Part of a small language model's weights.
Size: 12 layers, 10 heads of 32 (2 for keys and values), MLP 832 SwiGLU, vocabulary 9535, 18.7M parameters.
Each number is 128 + 32 x the weight over the matrix's rms, rounded and kept within 0 to 255. Layers, rows and columns count from 0.

# layer 8 MLP down (transposed), 832x320, rms 0.0363, rows 35-69, columns 256-319
[[121 108 126  72 150 133 139 127 119 158 109 120 136 118 193  95 162 131  89  92 188 140 106 125 102 111 134 138 164 111 133 128 109 241  89  70 146 136 149 183 136 136  72 136  79 168 150  74 125 139 129 172 192 111  72 138 152  37 110 141 130 119 120 144]
 [115  99  85 113 139  64 145 132 116 122 162 159 128 129 137  79 162  99 136 121 138 149 154 118 160 111 117 152 150 100 146 113 177 195  97  98 160 176 147  92  70 155  93  97 116 171  75  89 122 163  97  84 154 163 117 127 120 134 110 137 152 115 120 164]
 [ 95 121 110  97 189 126  84 132 106 130  78 144 139  76 106 111 166 128  49 141 127 159 142  82 129 169 158  68 111 148 115 125  90 122 157 145 137 147 133 109  88 120 190 113 165 152 158 165 109 139 115 135 222 127 135 127  91 186 141 169 154 134  99 170]
 [136 136 157 145  71 110  87 109 144  78 110 114 155 172 102 170 208  64 136  97 163  51 115 147  78 154 122 113  92  97 143  88 113 125  95 153  94 119 129  86 117 112 145 111 173 160 154  59 169 111 103  81 113 117 118 166 114 133 149 195  98 125 112 164]
 [151 174 113 115 106 143 150 162 127 123 113 149 161 111 130 168 137 109  96 140 132 180  51 137  85 142  69 157 179 152 160 161 147 167  98 152 109 107 153  81 129 141 129  91  74  80 102 130 157 152 174 129 139 178 129 117 168 141  79 126 153 121 170 118]
 [102  84 124 160 131  76 106 114 116 118  93 112  80  94 118 161 142 117 144 114 141 171 168 100  98 165 146 170  88 121 149 159 151 141 120 144 133 169 142 141 128 113 128 130 160 151 139 138 116 177 161 165 139 163 153 134 128 122 151  90 148 123 146 139]
 [148 152  53 109  78 196 176  69  79 126  47 112 113 134 141 128 110 105 124 135 151 156 190 133  90 110 167  65 126 208  93  95 101 152 124 204 150  64 112  99  26 158  90  68 146 113  77 129 118 155 110 151  41 151 168 108 156  73 118 125 143 165 123 102]
 [166 135 115 171  99 113 187  81  96 155 120  87 112 120 155 120 192   0 110 129 160 102 103 132 176 104 151 112 127 145  72  72 104 148 127 155 143 176 110 160 145 104 112 149 214 117 162 122 139  97 126 160 140  99 135 102 100 169  71  82 131 145 170  85]
 [101  64  59 166 131 119  56  73  94 199 145 149 110 138 154 107 127 125 148 134 188 186  89 114 170 110 101 154 136 127 101  46 159 158 133 104 127  59 184 104 131  95 135 166 139 101 125 187 174 139  86 142  81 155  63 106 129 144 161 118 174 161  93 116]
 [ 89 112 113 104 106  95  94 157 176 144  96 144 123 148  47 137 182 146  93 178 117  78 144 147  97  74 151 146 164 135 158 206 100 102 119 157 121  76 120 150 138 109 152 128 171 102 125 109 130 150 128  92 153 118 110  75 172  95 157 135 129 102 104 130]
 [191 112 130 155 185 101 166  91 119 136 128 106 147 138 129 132 129 128 127 138 121 101  95 132 128 115 145 171 137 181 156 178 104 102 165 102 115 131 174 168 200 100 105 134 173 127 107 132 103  96 111 104 160 197 116 112 187 104 185 134 115  75  43  48]
 [110 129 196 115 135 138 129 116 143 134 120 160 163 159  95 154 223 151 148 114  85 117 133 149 151  88 115  97 102 158 172 138 122 104 153 137 178 137  87 126 135  93 137 110 160 110 154  98 110 157 120 112 124  88  64 109 149 137  70  57 130 194 163 122]
 [148 105 123 174 145 115  55 141 196 163 100 152 149  96  97 135 148 179 125 152 121 117  96 144 148 134 120  83 145 156 131 165 129 158  75 118 126 103 117 101 113 124 139 132 119 129 130 124 144 102 106 153 134 129  88 200 145 142 145 142 154 126 136 131]
 [160 124 145 108 106  75 131 149 207  85 127 113 191 131  71 109 154  87  90 170 197 147 101 108  97  72  49 114 107 174 163 146 130  92 113 144  83  92 138  22 148 190 159 137  55  94  45  59  93 102 138 105 121 108 115 106 163 129 169 107 108 110 108 114]
 [129 185 164 107 129 163 152 123  64 119 141 229 104 124  85  99 182  93 101 114 190 139 150 174 174 122 150 139  91 107 104 125 134 111 110 178 130 118 139 176 149 119 139 183  85 107 148 149 160 209 140 163 145 149 112 141  69 139 119 143 140 136 104 132]
 [111 150 108 149  87 129  38 127 144  69 115  87  81 113 135  72 111 130 153 141 105 147 142 159 101  69 202 172 143 193   9  81 149 117 116 151 105 106 121 131 151  91  71 141  94 120 164 109 117  98  87 117 122 121 207 104 125 139 119 135 173 151  75 125]
 [130 165 137  64 110  78  99 149 152 114 122 109 101 126 146  83 108 124 142 148  66 152 200  98 168 142 169 147  94 116 113 117 181 137  99 190 120 140 131 122 150 146 146 167  69 105 147 162 129 105 138 142 100 114 149 129 177 143 151 159 158 156 125 147]
 [151 110 168 143 133 110 108 104 135 117 150 164 135 156  93  91 165 167 160 185 103 108 141 140 135 171 148 150 138 162 119 137 146 174 132 134 116  88  99 110 146 147  73 173  79 127  94 165 102 139 145  89 145  88 109 151 138 109 123 198 153 151 127 115]
 [110 107 137 211 111 154 121 120 171 141  82 136 107 116 185 138 134 110 120 189 185 130  95 133 139 118 101 120 118  65  78 157 183  96 163 155 117 174 148 174 110 115  77 176 141 133 121 117 140 130 105  62 121 123 124  81 146 143  99 151  94 196 148  93]
 [115 142 127 136 140 116 147 134 178  88  91  95 165 117  77  81 119  29  92 146 132 190 158 121 179 117 136 143 118 129  73  93 168  74  85 115 110 158 152 114 149 122  79 135 209 118 211 165 177 141 190  95 173  52 105 128  90 115 107  41 129 123 129 148]
 [100  83 131 167 121 149 161 153  88 166  79 122  97 129 128 150 125 169 174 143  92 180  86 112 138 135 136 162 115 169 142 140 130 140 110 226 129  96 138 106 117 179  78 128 125 106 109 137 131 166 126  63 135 112  81 130 141 127 146 183 152 122 110 152]
 [109 148 153 107 108  97 137 112 121 124 114 134  99 131 155 135  85  74 140 126 161 164 139 129 101  93  89 132 118 187 123 130 104 167 113 145 169 140 150 151 114 146 104 124 144 119 127 144 135  97 128 184 104 126 146 110 135 122 149  72 129 121 160 156]
 [158 153 202 144 154 135 106 137 111 125 162 198 132 138  59  90 108 153 148 118 152 172 117 141 118 169 137 135 124 139  90 140 105 183  86 132 125 108 108 126 122 127 131 149 150 127 168 127 125 129 147 136 110 122 115 157 136 124  72  82 106 132 158 120]
 [130  91 144 114 162 143  28 136  67 155 160 101 141 118 146 125  66 114 143 100 117  85 126 132 188 171 139 191  92 108 130 109 119 120 128 144 124 162 117 103 171 101  77 155 156  71 161  57 154 114 168  81 101  95 142 112 122 113  84 120  96  92  91 117]
 [111 124 114  83 120 203  96 163 157 123  65 102 109 123 164 103  98  87  91 125 124 120 127  74 126 151 167  82  93 169 128 164 170 137  88 179 116  92 122 122 112 140  87 156 122  83 124 137 177 141 133 129 137 113 172 102 203 109 124 144 160  47  95 103]
 [ 65 136 137 145 134 161 152 153 195 113 194  96  94 152 147 138 118  88 144 107 141 138  78 126 147 155 118 183  92 160 183 125 130  55 126 175 118 117 120 138 191 150 175 123 172  86 118 143 137 162  42 157 103 125 170 143  41 162  99 186 142  79 113 102]
 [147 142  82 105 125 146  71 148 172 121  97 146 117  92 129 193 136  94 126  79  52  91 129 137 151 129 170 119 101 125 199 117  84 170  42 121 141  87 137 139  91  50  65 146 141 132 155 137 123 111  99 137  78 109 136  97  97 122 125 163 115 131  93 114]
 [148 158 113 153 103  92 109 125 113 119 116 135  99 138 119 146 173 117  62 164 172 148 129 109 110 124 116  73 125 133 113 171 108  90  69 136 113  97 118 125 104 108 163  90  73 141 168 123 149  94 142 116 161 183 101 131 155  92 121 153 131 151 130  56]
 [144 134 158 135 147 168 137 109 135  84 114 123 128  56 165 169  98 158 174 134  82 137  71  89 158  95 159 123 153 128  95 179 108  81 101 152 154 178 124 147 117 164 155 149 169 148 132 119 149 110 102 116 122 169 132 106 118 131 119  93 123 136 114 172]
 [148 135 146 195 128 118 154 180  69 131 170  82 117 104 103 101  74 173 161  55 134 234 195 141 121 175 127  95 146 112 107 131  86 103  88 142 178 101 103 100  68 162 142 140  63 158 131 164 142 130 122  99  92 154  94 182 108 128 169 119 117  97 160  86]
 [144 128 159 109 145 111 140 142 113 140 120 120 106 129 135  86 102 138 122 133  99 127 115 115 131 121 153 142 141 140 103 132 151 145 151 169 172 109 127 109 129 123  90 194 114  93 117 150 163 133 133 104 111 114 116 105 125 137 135 144 124 109 147 111]
 [132 155 189 113 167 129 181 112  53 138 114 111  87 175 146  83 133 119 120 128 119 122 112 140 116 132 130 163 117 166 120 142 160 175 125 148 160 136 114  95 133 151  96 138  92  87 116 148 123 131 148 128 134 148 125 173 128 116 137 128 108 176 134 125]
 [170 154 163  52 136  71 152 146 146 152 107 125 154 197 105 153  62 119 110 102  80 122 120 123 170 136 154 102 154 138 140  95 111 179 190 141 116 104  90 162 127 138  62 156  98  95 109 150 141 136 137  87 151 131 104 177 111 162  39 121  95 127 114  99]
 [109 129 124 179 138 101 140 177 159 136 121  94 127 144 139  92 118 118 130 133 160  94  57 184 123 123 161 149 160 149  97 123 164 158 152  87 167 122 141 110 115 101 121  83  91 123 170 159 141 115 139 145  81 154 120 100 113 118  95 112  94 128 179 151]
 [131 218  61 107 123 106  90 138 118 160 107  81 121 136 144 134 163 107 136  91 114  92 138 162 109 141 149  92 161 138 112 132 180 118 145 163 145 124 110 111 178 115 126 140 167 130 119  76 196  87 114  45  92 125  90 116 119 162  90  87 119 158 108  89]]
# layer 8 MLP gate, 832x320, rms 0.0399, rows 36-70, columns 256-319
[[128  80 142 155 143 129 180  82 121  99 189 154 187  89  79 109 145 200 162 141  67 118 153 140  73 137  99 126 144 121 152 164 164  91 118 109 110 156 104  94 118 150 124 157 120 103 105 190 130 129  82  93 199 190  60 137 123  71 132  70 185 150 179 151]
 [173 150  89 106 179 145 121 164 193 124  83 138 150 119  87 146  87 135 166 135 151  89 122 158 182 167 159  83 134 171 124 156  75  94 152 158 178 125 137 118  97 110 149 103 156 152  99  63 180 113  78 120 110 153 164  54  65  80 184 103 110  87  97 153]
 [189 234 140  85 105 160 129 133 113 175 129 166  91  72 118 148  97  77 149 120 103  99 124 160 165  92 128 180  95  87 103 141 137 164 133 166 141  82 110 121 128 197 144  82 183 187  99 106 126 140 123 105 163  85  47 183  86  99  75 202 112 155  60 107]
 [188 152 125 109  98 107  83 173 109 110 148 104 164 119 159 117 211 150 119 161  90 161 212 144  94 154 131  59 122 212 134 194  90 107  99 102 129 116 121 107  98 133 141 110 141  83 108  93 110 117 137 108 165 182 144 142 113 154 163 144 122 160 100  29]
 [144 132 124  66 148 142 152 161  70 147 144 138 121 132 151 111  73 127 162 102  69 173 112 141 108 124 123 139 168 116 175 145 117 147 149 133 147  94 155 123 149 119 165 122  87  90 159 153 146 147 113 124 121 108 105 105 121 112  81 118  68 169 127 144]
 [125  55 163 113 142 116  75 115 204 183 140 128 144 132  91 155 150 121 136 156 173 142  70 114 120 133 191 205 159  91  98  79 140 115 125 102  94  75 127 136 143 120 131 136 127 103 135 129 176 137 124  57 196 101 161 136  95  97 138 165 131 100 137 155]
 [150  73  77 140 122 133  79  91  84 120 110 125 163  79  63 174  69 129 114  39  76 199 113 130  89 133 119  94 155 112 118 181 155 148 107 218 183 123  67  99  87 106 137 130  78 105  46 124 146 165  72 139 152 108  97 129 130 193 147 154 149 138 145 147]
 [ 82 139  57 155 150 151 151 124 171  90 129 115 182 224 180  68 147  94 134 148 166  82  97  92 139 151 143 122 118 129 154  84 173  63 157 167 118  86 169 172  43 151  94 176 124 156  97 177 164 133 138  66 123 105 140 146  67 136  87 118 110  91 118 149]
 [130 130  90 127 131 150 109 141 183 103 158 136  66 179  98 118  89 147 154 137 123 134 121  67 183 188  57  80 114 108 108 112 120  87 127 147 101 137 147 121 175 189 117 192  92  81 107 107  74 112  96  88 202 162 189  99  71 111 152 138  95 127 128 153]
 [ 81 170  78 152 117 141 115 119 153  82 121 101 124 121  79 164 127 193 103 177  82 102  98 150 116 111 103 101 135 125 145 130 157 131 115 139 141 182 131 115 149 156  81 109  98 136  92 142 100 108  89  99 128  92 169 109 110 157 136 131 149 143 156 169]
 [126 154 141  78 123  92 145 129 109 134 101 109 134 148 134 135 109 100 127 132 133  84 134  79 119 150 154 114 147  94  93 144 231 141 169 171 135  99 137  98 115 110 139  89 167 135 132 178 192  95 114 124 141 136 143 129 137 205 194 102 157 199  92 110]
 [129 158  36 130 139  94  92 171 173  60 108 119 118 127 135 102 136 210 121 137 118 101 116 131 160 119 139  75 121 126  80 156 150 121 152 108 146  55 177 123 170 165 239 126  93 109 150 127 126 138 151 158 157  82 143 215  96 131 161  45 154 181 135 134]
 [218 114 161  98 182 125 184 123 186 148 103 133 105  31 119 192 160 187 115 107 146 127 114  54 164 123 157 121 140 125 158 163  77 156 161  80  85 158 149 143 123 128 119 165 142 137  97  79  74 146 142 102 162  84 114 157 168  68 154  96 146 152 107 139]
 [130 162  25  96 154 115 119 111 133 174 142  39  93 159 140  90 120 119 113 142 137 134 108 110 100 122 166 166  75 152 122  84 121 108  87  98 171 179 120 121 147 145 149 119 142 112  95 143 170 202 131 135 148 136 113  88 176 148 118 118 143 143 130 143]
 [135 105 178 147 135 111  86 125 175 118  89  98 119 138  50 107 153 149 183 117 151  51  70 113 198 121 123  77 162 149 139 141 137 201 174 112 126  92 153 121 147  92 180 115 114 136  85  93 137 111 174  73 132  93 147 124  99 110 197 158 115 155 127 149]
 [109 138 162 145  96 159 125 143 201 154 119  66 138 162 105  90  86 178 106 124 137 126 160 123 101 100 164 121 120 145 125 135 101 176 154 114  81 121 166 132 140  87  66 132 105 117 137  87 106  88 123 149 192 120  63 116 157 171 153 157 120 152 154 138]
 [114 148 109 122 101 135 154 134 171 123 101  53 166 201 129 133 138  94 193 148 168 117 126 137 137 169 133  77 135 115 132 178 149 159 182 136  62 105 149 110 126 128 103 130 130 139 171 168 102 104 159 173 118 120 133 167 108  94 170 172 113 141 129  87]
 [147 119  86 128 172 106 129 164  94  97 156 141 118 104 174 120 158 151 198 142  87 122 147 113 128 199 145 118 164 169 178 157 116 168 117 141 179 155 137 104 138 183 144 149 155 100 107 117 160 138 168 168  77  86 182 118 156  98 132 158 131 135 181 103]
 [158 132 115 102 141 108 148 123 114 114 160 105  49 178 183 103 143  66 105 148 101 113 126 112 140 139 106 156  79 151  86  98  78 141 132 142 101 125  92 104 105 109 144  55 180 113 161  68 135 117 136  94 165 118 130 142 148 160 138 154 157 150 147  93]
 [112 190 137 199 140 151 119 109 109 174  78 190  71  82 128 102 115 134 166 114 114 107 167 137 140 168 101 185 113  90 126 153 128 134 114 122 128  87 143 125  69 178 104 113  71 109 113 130 129  86 149 152 138 149  95 135 128 124 156 120 176 156 117 133]
 [131 181  70  89 105  86 145 101 109 113 126  82 125 135 154 122  81 122 133 153 152 132 157 137 110  85 115 105 101 174 114  99 140 135  96 141 127 142 198 153  73  99 130 102 111 152 167 119 148 111 128 178 107 141 106 151 118 114 121 128  83 115 112 138]
 [ 80 131 164 122  96 137 157 130  92 117 122  83 109  95 156 103  83  91 127 125 139 159  80 125  65 119 100  75 125 167 103 223 156 126 129 163 141 103 148 157 110 135 149 145 100 179 105 109 169  91 128 109 104 135 104 117 143 137 103  88 140  87 149 146]
 [164 108  73 132 172 126 142 175 166 165  44 232 189 100 114  81 185 191 124 104 110 152 104 175  76  55 115 144 148  75 175  99 114  75  90 123 133 120  94  97 136 128  91  84 192 121 144 110 120 116 122  91 192 164 156 108 178 128 166  67 141 142 175 114]
 [ 97 100 115 107  75  88  85  98 151 135 169 129 120 165 129 131 145 160  55 145 145 165 128 128 152  86 130 110 109 164 128  81 101 193 129  63 130  78 143  63 157  93 134  77 163  95 157 132 132  87 165 137 147 106 133 157 129 124 171 127 130 133 143 139]
 [172 117  98 156 133 107 142 130 136 126 188 129 184 177 130 123 169 150 100 169 128 113 148 156 133 164 165 107  94 150 126 127 113 144 141 101 125 163  80  76 119 131 172 102  61 109 153 133 160 161  95 127 158  96 127  97 189 158 166 204 143 127 124 143]
 [182 140 167 160 109 135 126 116  96 100 128  76 115 158 106 157 134 139  94 102 170 111 188 144 113 158 158 155 117 144 112 126  91 119  93 176 186 127 137 136 116  96 168 109 143 159 105  73 183 132 186 151 132 112 101 127 167  97 107 125 145 137 109 172]
 [124 147 136  52  84 136 189 147 119 111 106 118 126 129 140 148 123 110 148  99  82 155  72 120 116 171 148 159 123  86 133 115 159 141 157 170 115 136 120 116 116  75 139 115 108 103 113 172 105 134 123 138 151 161 145  99 127 189 100 115 151 146 175 159]
 [100 152  67 112 147 133 115 116 168  59 151 162 135  99 153  82 126 101 119 168 137 109 121  81 134 133 120  55  83 143 115 106  87 163 122 102 126 122 106  88 122 177  71 200 101 120  77  99 118 134 196  98  95 153 122 154  13  89 111 125 147 124 143 129]
 [134 178 137 161 139 105 123 102  93 167 141 115 176 185 122 201 208 131  99 165  90  74  88 135 154 188 155  74  41 125 133 189 112  70 112 138 102 100 172 109 134 100 153 114 135 104 171 101  96  89 130 134 188 161 148 145 177  99 189 180  84 190 126 132]
 [108 151 119 125  86  85 133  99 144 140 153 142  99 136 135 124 135 135 126 125 144 177 143 113 122 142  80  94 150 117 131 151  46 123 131 111 113 152 125 135  97 106 149 137 111 132 134  99 158 128 143 145 111 109 114 136 149 129 183 124  95 161 112 132]
 [144 117 111 193  90 159  87 125 126 114 136  79  92 126 131 126 148 132  84 114 107 128 117 124 153 147 124  80 149 118 141 158 134 106 142 116 141 154 156 140 103 135  98  79 128 129 154 108 143 107 108 100 102 150 133 129 144 160 111 141 117 130  99 131]
 [ 96 155 136 193  50 122 154  95 130  82 108  88 109 170 141  85 140 156 143 110  81 120 157 138 151 150 113  82 134 197 102 196  97 181 159 106 146  79 149 139 123 169 168  62 110 125 121 181 139 121 128 127 160 163 113 119 136  79 142  94 152 152 147 164]
 [176 138  97  84 164  89 143 130 114 159 153 176  97 144 121 169 140  71 149 168  78  93 145 107 178 140 145 132 125 168 134 133 170 140 147 182 174 149 115 108 167 115 162 163 155  86 197  99 166 130 142 149  92 105 139 136 136 130  96 118 150 115  79 131]
 [151 114 169 183 121 175 120 119 122 103  64  74 144 157 153 112 132 149 103 142  67 110 131 147 151 164 187  91 143 101 118 163 104 124 135 138 149 136 232  95 127 181  70 120 175  68  82 122 110 142 158 117 149 140 126 125 134 149  70  93 154 151 154 107]
 [182 124 118 138 101  74 102  71 158 149 172 168 137 110 103 122 182 112 156 125 106 117 129 157 124 152 109  81 107 166 168 105  94 158 102 101 191  79  92 112  72 125 118 132 109 109 188 117 148 158 160 131 145 109 140 150 142 125 106 152 133  92 188 134]]
# layer 8 MLP up, 832x320, rms 0.0382, rows 36-70, columns 256-319
[[121 111  76 184 112 169 130 184 205 140 125  66 122 125 187 161  71 118 149 187 154  94 130 103  91  95 131 142  88  61 129 118 159  66 134 110 126 131 157 141 175 161  88 118 132 112 152 154 150 159 204  93  90 188 121  99 114 157 166 123  77 229 141 172]
 [117 120 172  50 140 162 124 106 187 143 131 158 161 109 129  91 171 124 102 144 108 158 127 107  91 124 131 128  92 160 103 115  73 168 159 150 151 153 167 143 134  75  84 109 147 141 166  96 109  90  38 111 150 118 142 156  99 150 131 122 187 139 104 178]
 [106 117 145 164 142 163 110 129  90  88  74 111 174 115 159 155 188  99 120 140 111 125 144 150 121 234 154  75 132 126 146 115 123 105 148 164 151  72 101 105  39 105 193  94 103 192 138 145 113  93 142 117 128  67 117  82 117 126 171 127 121 188 116 143]
 [111 113 111 140  95 100 166  75 106 103 161  85 107 111 102 121 120  97 134 130 187  91 145  86 124 108 135 172 112  86 146 119  76 133 168 171 150 138 119 155 160 173  86 150 127 153 131 144 107 140 157 145 126 162 130 131 172 129 125 145 141  75 171 145]
 [144 147 140  90 130 119 130  85 140  89 103  72 122 166 106 105 125  84 132 103 166 121 136  99  93 107 144  96  72 129  95 195 115 147 148  97 168 160 120 149 151 146 128  91 163 186 163 148 149 123 188  66 141 100 150 133  71 170 179 125 171 143 136 114]
 [172 156 135 121 169 197  90  81 114 107 130 130  86 119 120 156 154 152 148 103 104 124 107 113 141 131 122 155 117 165 193 183 135 129 119 124 224 117  72 101 117 165 177 165 142 122  76 127 113 158 170 123 124 122 135 152 152  86 145  99 158 127 117 146]
 [122 147 115 198  84  64 155 132 144 186 122 135 156 104  77 102 168  85 103 187 129 134 113 137 191 126 112  98 129  85 117 134 155 239 142 161 140 104 135 173 130  72  91  95  88 101  83 198  68 117 166 134  86 128 151 165 104 155 159 207 122 130 146 161]
 [153 108 120 119 182 120 124  82  94 175 130 149  64 120 147 150 135 156 140 156  60 192 120 127 128 120 129 143 126 121 100 103 100 107 130 161  80  77  65 121 194 133 136 151 194 137 109 117 159  97 102 130 111 112  87  74 139 109 111 141 133 104 148 155]
 [ 47 119 124 129 113 142 104 117  49  90 157 161 137 128 148 170 143 148  87 138 143 136  88 130 109 187  82  63  97 130 119  99 109 130 120 103  92 158 129 123  48 167 132 145 131 165 197 125 136 135 133 115 183 119 127 118  62 155 129 134  93 146 126 107]
 [104 134  56 147  92 183 145 142 121 114 117 134  95 191 123 150 116 110 156 184 166 119 106 120 152 108 117 119 136 199 105  78  62 112  75 137 145 120  66 121 120 126 116 150  91 118 174 135 155 106 154 146 119 121 157 126 182 150 122 107 115 144 184 112]
 [ 96 120 116 136  98 114  95 114 118 142 120 138  93 106 129 135  87 159 127 137 141 141 160 133 124 145 114  97 176  68  99 150 188 147 148 154  82 132 133 176  65 128 129 122  96 193 166 124 151  82 100 128 153 158 134 125 143 136 192 122  84 161 122 147]
 [111  99  21 216 159 112  75 123 211 105 130 190  94  72 117 152  96 238 118 163 123 117  95 174 140 172 133  62  83 123  90 132 125 162  91 178 165  63 174 136 123 120 197 113 103 127 136 153 126  85 123 148 155 143 106 255 114 139 199  82 170 169 149  65]
 [225 117 143  84 146 130 161 148 203  76 145  71 111  16 176 187 202 174  97 114 162 143 129  91 137 116 189 225 109 171 127 136 101 164 117 102  78 146 168 114 147 112 134 181 125 113  58 102  40 108 144  98 105  74 146 154 119 111 169  23 113 157 134 138]
 [120 156  92 107  51 141 148 128 114 142 131 209 132  95 136 172 108 106 146 116 115 142 115 174  85 137 156 225 135  74  75  91 118  94 152 149 137 102 112 162 149 107 148 184 152 126  71 129 112 108 132 137 138 132 151 143 181 167  92 130 174 146 205  77]
 [ 98 126  98  79 148 140 143 130 113 144 124 143 177 139  99 109 124 118  79 140  94 143 158 152  67 126  90 158 145 123  71 126 152 118 106 112 127 148  85 106 164  89  95 114 132 158  63  96 179  89 150 122  84  84 123 130  91 140 143 123  74 112  67 110]
 [111  60  66  89 116 108 138 105 147 148 110 118 144  54 120 112 119 119 119 154 180 138 110  94 152 156  97 144  96 133  79  45 120  70 100 100 118 145 138 142 126 139 137  81 131 121 117 211 159 151 141 111 141 151 121 136 143 119 176 117 130 143 125 133]
 [161 106 111 174  92  85 107  93 164  91 133 158 148 212 109 131 105 122 160 149 138 124 144 151 148  86 134  60 120 105 104 155 124  85  98  88 129 130 173 149 167 144 113 135 156 135 154 120 149 103  70 141 129 176 166 116 136  98 111 100 120 107  93 149]
 [156 120 129 126 182 138 131 123 125  92  90 112  63 131 121 109 132 113 158 131 148 127  99  92 159 112 108 108 112 112 131 171 155 158 126 120 154 133 118 130 128 106  68 162 174 175 152 146 150  88 146  88 104  34 152 132  75 170 131 144 156 201 157 121]
 [127 133 138 192 163  96 111 136 104 173 155 149 166 122 151 170 176 163 151  65 150 105 142 138 125 119 135   0 162 159 109 126 157 145 153 165 152 121 186 140 110 115  84 127  98 149 159 106 110 119  70 137  88 179 175 127 130 197 121 115 138 161 133 182]
 [145 114 139 186 155 121  90 131 126 128 152 153 153 120 139 109 161  74 133 200 124  82  84 101 103 110  98  73  90 101 115 129 157  81 118  98 155 194  38 146 122 168 143 175 122 118 120 139 164 177 167 128 128  92 141 147  81 142 123 144 193 150 113  88]
 [169 116 127 144 153 114  65 182 127 149  85 203 149 113  91 120 152 154 132 103 107 108 162 144 158 141 164 134 199 147 115 135  96 141 159 127 171  79  82 104  89  86 158 134 133 128 158 124 158 129 171 114 138  92 115 209 136 141 164 114 113 154  86 191]
 [114 116  76 145 116  56 126 147 118  89 176 108 155 134 133  99  65 122 167 141 150 160 109 118  78 146 123 153  67 120 110 114 155 179 107 122 162 124 106 158 112 117  92 108  60  90 142 148 135 128 145 112  63 132 136 140  77 128 151 114 219 177 151  85]
 [171 184 163 100 155 153 118 105  79 116 196 111  94 139 144 157 167 109 162 137 137 134 151  97 158 170 118 129 113  72 142 148  99 178 156 130 108  81  85 170 180  79 121 181 105 111  89 183 148  92 117  98  80 117 129 109 104 165 110 173 119  66 135 110]
 [ 56 152 167 140 114 193 145 138 112 177  77  63 147 116 148  74 123 126 129 116 164 110 108 167 158 161 190 100 131 102 126 108  88 106 181 139 136 164 105 147 113  87  70 124 106  97  80 174 138 195 127 126 110 101 133 154 132 123 133 159  81 152 128 102]
 [ 78 110 146 195 126 215 112 121 190 107 182  82 103 154  94 146 125  81 136 240 222 128 134 122 135 170 163 168 109 122 171 116 126 109 151 167 101  80 150 107 155 148 199  81 131 155 132 161 167 170 129 114  98 166 156 147  18 117 120 171 138 181  86 151]
 [158 118 191 119 147 157 130 154  91 158 153  74 150 146 113 108 149 160  79 167 167 163 162  83 110 149 169 128 109  79 148 138 117 115 160  98 140 207  88 151  82 125 155 144 135 123 146 124 131 107 134 154 159 120 141 149 142  87 115 132  76  52 113  98]
 [129 140  85  99 122 134 140 128 131 179 138 153 147 155 134 151 140 106 135 145  76 158 103 102  97  95 134 144 144 132  86 118 130 164  66 151 120 139  76 155 116 120 121 224 123 134 109 183 106 158 157 131 203 153 106 142 139 149 100 106 120 138 142 182]
 [ 84  94  69 112 176 192 106 158 132  82 171 112 100 187 205 149 149 122 154 104 166 130 157 141 102  41 146 166 196 156 124 100 175 142 112  78 153 132 121 147 106 109 139  71 114 121  97 108 146 144  92 144  65  57 192 158 104 111 183 162  56 140 136 179]
 [119  73 106 110 104 216 144 121  95 141  97 171  57 139  70  36 130 179  67  58 118  84  85 216 107  95 144  72 156 135 190 175 125 108  70 126 114 165 104  46 129 155 131 165  34 127 120 114 155 112  69 133 143  85 130 147 163 200 124  87  61 124 144 103]
 [146  91 174 147 107 139 142 114 161 111 179 156  93 146  88 127 114 160 152 134 164 165 105 142 114 119 109  91 134 161 142 148 115 133 149 113 104 116 168 138 103 136 135 199 106 115 135 115 124 115 133  81  96  81  57 110  85 106 130 118 124 101 102 142]
 [119 140 110 116  56  97 118 145 108 166 135  93 142 114 123 207 119 127 150 133 183  93 167 142 125 181 143 117 135 131 118  64 140 125 133  86 167 114 107 114  83  99 141 133 145 134  95 141 143 136 117 155 133 161 130 140 141 144 167  72 125 124 149 155]
 [138 148 114  88 174  84 166 118 106 121 147 123 118 137 116 125 125 140  77 184  95  97 207 141 159 137 123 197 130 173 162 142  90 175 109 178 111 108  51  85 122 121 139 119 158 125 122 133 176 112 130 141 156  72 120 146 104 126  92 169  70 141  60 136]
 [123 105 138 192  78 105 122 130 151 181 118 125 143 167  92 105 165 168  91 118 149 129 104 165  98 137 120 178 127 125 152 163 107 144 124 141 112 132 103 131 123 124 133 117  98 174 109 179 117  89 101  88  56 174 138 177 161 169 119 140  66 122 175 115]
 [133 165 107 148  93 112 143 100 156 126 100  97 148 128 105  96  86 117 153  96 116  89 138  57 115 198 123 143 105 187 105 118 170  60  99 143 128 103  92 180 142 142 161  99 115  90 178 112 156 157 134 121 130 128 124 132 124  63 159 165 159 126 114 140]
 [134 105 173 131 109 141 113  93 190  94 124 130 125 107 147 136 158 152 113  92 129  85 143  77 122 129 136 106 136 174 110 130 134 105 126 112 148 171 110  87 105 159 100 155 157 128 115 121 154 157 162 107 151 108 145 121 181  69  95 115 107 137 135  98]]